Weights of a small GPT-style language model, trained from scratch on English Wikipedia.
Size: width 192, 3 heads of 64, MLP 768 GELU, vocabulary 512, 6.94M parameters.
Architecture: learned positions, tied embeddings.
Training: a variant of SOAP for these matrices, 501M tokens, 3822 steps.
Each number is 128 + 24 x the weight over its row's rms, rounded and kept within 0 to 255. Layers, rows and columns count from 0. Numbers have three digits each. The size before them is the row's rms in percent of the matrix's.

# layer 4 MLP up, 768x192, rms 0.263, rows 715-729, columns 0-95
100:143120126109112158129144126104164123143140124129160137151149135128114110129137096126096148125171158125119102133130109090184107138108147126101138143151121111136136118164105103167052146158122137126104112101146140137113108138106111160114131123177109136180143112164097132133170119158137111123
105:142131127115106131131144092111154093145143135110136127152124150127164116136095117163143146118142154126148086161126130166149172157148126120091119073101123135149150113124155090113106132076097096083170125171135121152102138157131095144134060090085135135159121142102117090126139157180193143148
086:141089154136182129120142129142115132199167119120171123176149147092104141169139110118117098143125135142130147123124138127129147088148148135149114112107098075132125120098147103115166189138127149146114123147099153108171130140136121116111066132142125116157133105136139117122134091139144106143
096:095091122121133133126108138126149134111170147133141123123103188120158122128124117155090098166118153132116127125161092134148130094149117114121121081121171145113141181110107122141157132135168076176141084106131121143160153156151111157159139163098107120132130106124159136141159106131176099161
096:134086109126172152117135155113086152190106142118124107140117076117103153125136111102075148151100134097140106142100118164159179156154132114120140157150112126104142115100092180112088149116099132130127166135097119130151094082146120118138160098126120156138114147120160157145133109101112101109
092:168165087104116134095162129147155158149154095122152151129154066091138128117099125146150123122153120098112152122158138106089126119089150173132138080087093107156121140145135090149139152129173144134103104084150131146142100129168141131159141101129058116119138048113114133169193131148130115128
093:149177154132098103115100146129092120126132085159138105146138161118109107162135126120116110072126148133127159117095117137127137153145154106087118084152160130178103105126138140104099126142100114183129140123127079159113099128143151121152121120112131104161174153095125083109127115112165150129
098:100145142135130127134083159120164153155141124148119119118133129120149139098097134100052126135125143113120145134161136202158125137177093136133128090127134129099121152133119159169163105098128115107102168112151124143141174137140174123145109167086129089114090147127157118098136137157135137097
088:117171124130164106146068147163185148179151158128097147105114134089154156171162136090163125130142095136146103172124176103119142110144126144152147138136154110136135125138085119119107133122130106146075133134106148120168153117148074114106143116143124185134183090149130150142088109107117137132
103:116178143114131129168083128140109114124168147096142104139150160121132101135119176158135094159133125160134096146169149124115164163154100100154096098159127108108128118104150079128112114127158145085123117133141124112086110116148122119173116165138128123156137153142119102139135127118084144126
102:156114100104151091146148097130147156121148138091098065163108152157149101166139147084145138107118112120156125124133122164169094124141096141142160149119117139113130141117114091108161133122077113121090097118144137116165095159111115137154103134086128144102116143153127156151108144123122155140
094:124173171138123087136124144115141112142147148149092159128124155105132145122158090108097138166101131097133142122171134119101104163135112119136135159125156150135118125130103107122100144134144111144122145142119151085112112116125105158143142125104133149120104153139181050120139165083106123147
085:115119162111121145097094144146141121122107129124163170091160117161160158140133086107122111161147106128137140084118120130095126104130168152160179105100122134136093144107118167110127111140108152124065170130114140071109128128128101173089140135120120124144120153150141113120090111149122120151
099:131127138084082122164145101116103140124130117128155105142122131130102121168157130112071102124115102145076121127150136132123095120123126133170112125130133162096115118123099086089157114110158090114109119124119085130126141140131125097105124100161104131128154134077122110184131153118154107131
084:121134110160118136151113096127122197152108155154177142153142142120093129149107145145133113091096063141124103184125095160107095127099137080069151144120097156155143104110102130120110153136130158144162116126171090137100132094128129166140123107121076129148144130124128113124144148104111130137
# layer 4 MLP down (transposed), 768x192, rms 0.232, rows 715-728, columns 0-95
105:164095086162166128128133125078122104108104119135167123121141157171115143121144118163118117148119141110090139151100121124120088174110099122127081147156109157145126156119167126089103111154160138151107122156152147107102084108144141155100118151123138082155132088148124131098136137135131110116
102:109154155128142141097116125067112113128084102103134161142063134126142120134154107168166114101073084136116101138138119164097131138109114179113110116128155146138117165126127106143117121092156140118117121125126127193120101147154192134106120128134114172128147118106116124165152111139153082124
096:142118143128116108124141128125105128119114121132096087124162102119113119138151148147136103130128128161123117113147134136130109132122104129144100143087153125146129115138134066130129134164120147119115125127125158153160097118146141134101145119146081118130119096173113089134127108096149069146
088:152117083120129149134111086111134101141099128141100080078138117119130123176113110145104133118105140117091105145149074138154138120117145106092091163151141137089065164105141107137114105147148066135154097098126156149160112128119090129140110122134131142106166103083155147134124107116143091118
095:137152162131126116140134143154128124145137141121111132094119151171130141152142157149147134078106094103110143119171142096142126108139090167121123134152105155193133096089110093108118113115160114129138149139112138101132113126068114155099159149118138193089114130119201113124134126105130139132
103:092094083113135131112102161171098110098157121096126107123120124114116112091166132080153118138070090097139113118099126095156129119134120129163100137158096111146130116155181155107159120146139149106157142162143123110109143104123156116081175108120082100150136134155166119078112151114180128130
100:109106108157144145115179120105131086113143131108096115109129121108144112145166119131133132150118122104158131131110125105120130125125083147140130157130078099083181146158143119138164155092125113117153146140095129101099137120144144092094156167115150139093086101162149126145175104145119113115
096:108166091114108116121154123104109146087172111139143117115127136117123110143102128150113116105132167097115138092153137179164181137125130139101102118104113105140168150126142104102158129118149104122191156130127118103115101146147064168178120085137130070139108149135128138135064137085117087078
092:130151138159132147094122123097122125135105152090161143142171133154106102102191125172134089157147086126079150118173035109139143105119137141126128138122106093115143121120180154099115100122128117119150107116155131148113122082123141138129109111107171097109136125191135099171131130127163139088
102:114119084131125110148150126133135118157087139131087100123145107154096118133117125110104106164127122077096143129122137114106147127136195130153080144144073083140124141138119131146112142079183151160118168139116119081117136137133113125164129150116103091135143163140072130113113150137095160099
103:112149103113160139124100113156143151158129101103103147192114093143148095088117143170152090127074130143112149113159148118126147071150133139152131144141128146119153158127053107139153136087143114130146149170102136105153116119100164137169087145071115114130101125138142114111134129152148139136
091:144128167122152131134144110161106136124154123139096153130158115085128107132168140099154113118113125131121173079110100158166112118113153158165108162135115108116138144093097170103155114152119119117144136122128166155130155146120154062111136154099139125147142164108116106156089161163125103096
109:125151120150188139120084120169133155104156106146136153132129136131108133152160112105130156118164117083139171134157127141141109109161140147114153141140111123120102122164118132134117090112127155128132103098102087178132129150116095146140177189078117147125118128149149146134131151122133124174
093:110128138163091128101093142149128093111087122105152162122141115085153133134140138118149161106132121107119154142123126134135183128114121124136118155137127082175141135122100138104145142143113115158134127134143149099155129096149106133125136141183168142106136181132127190110143119158136136105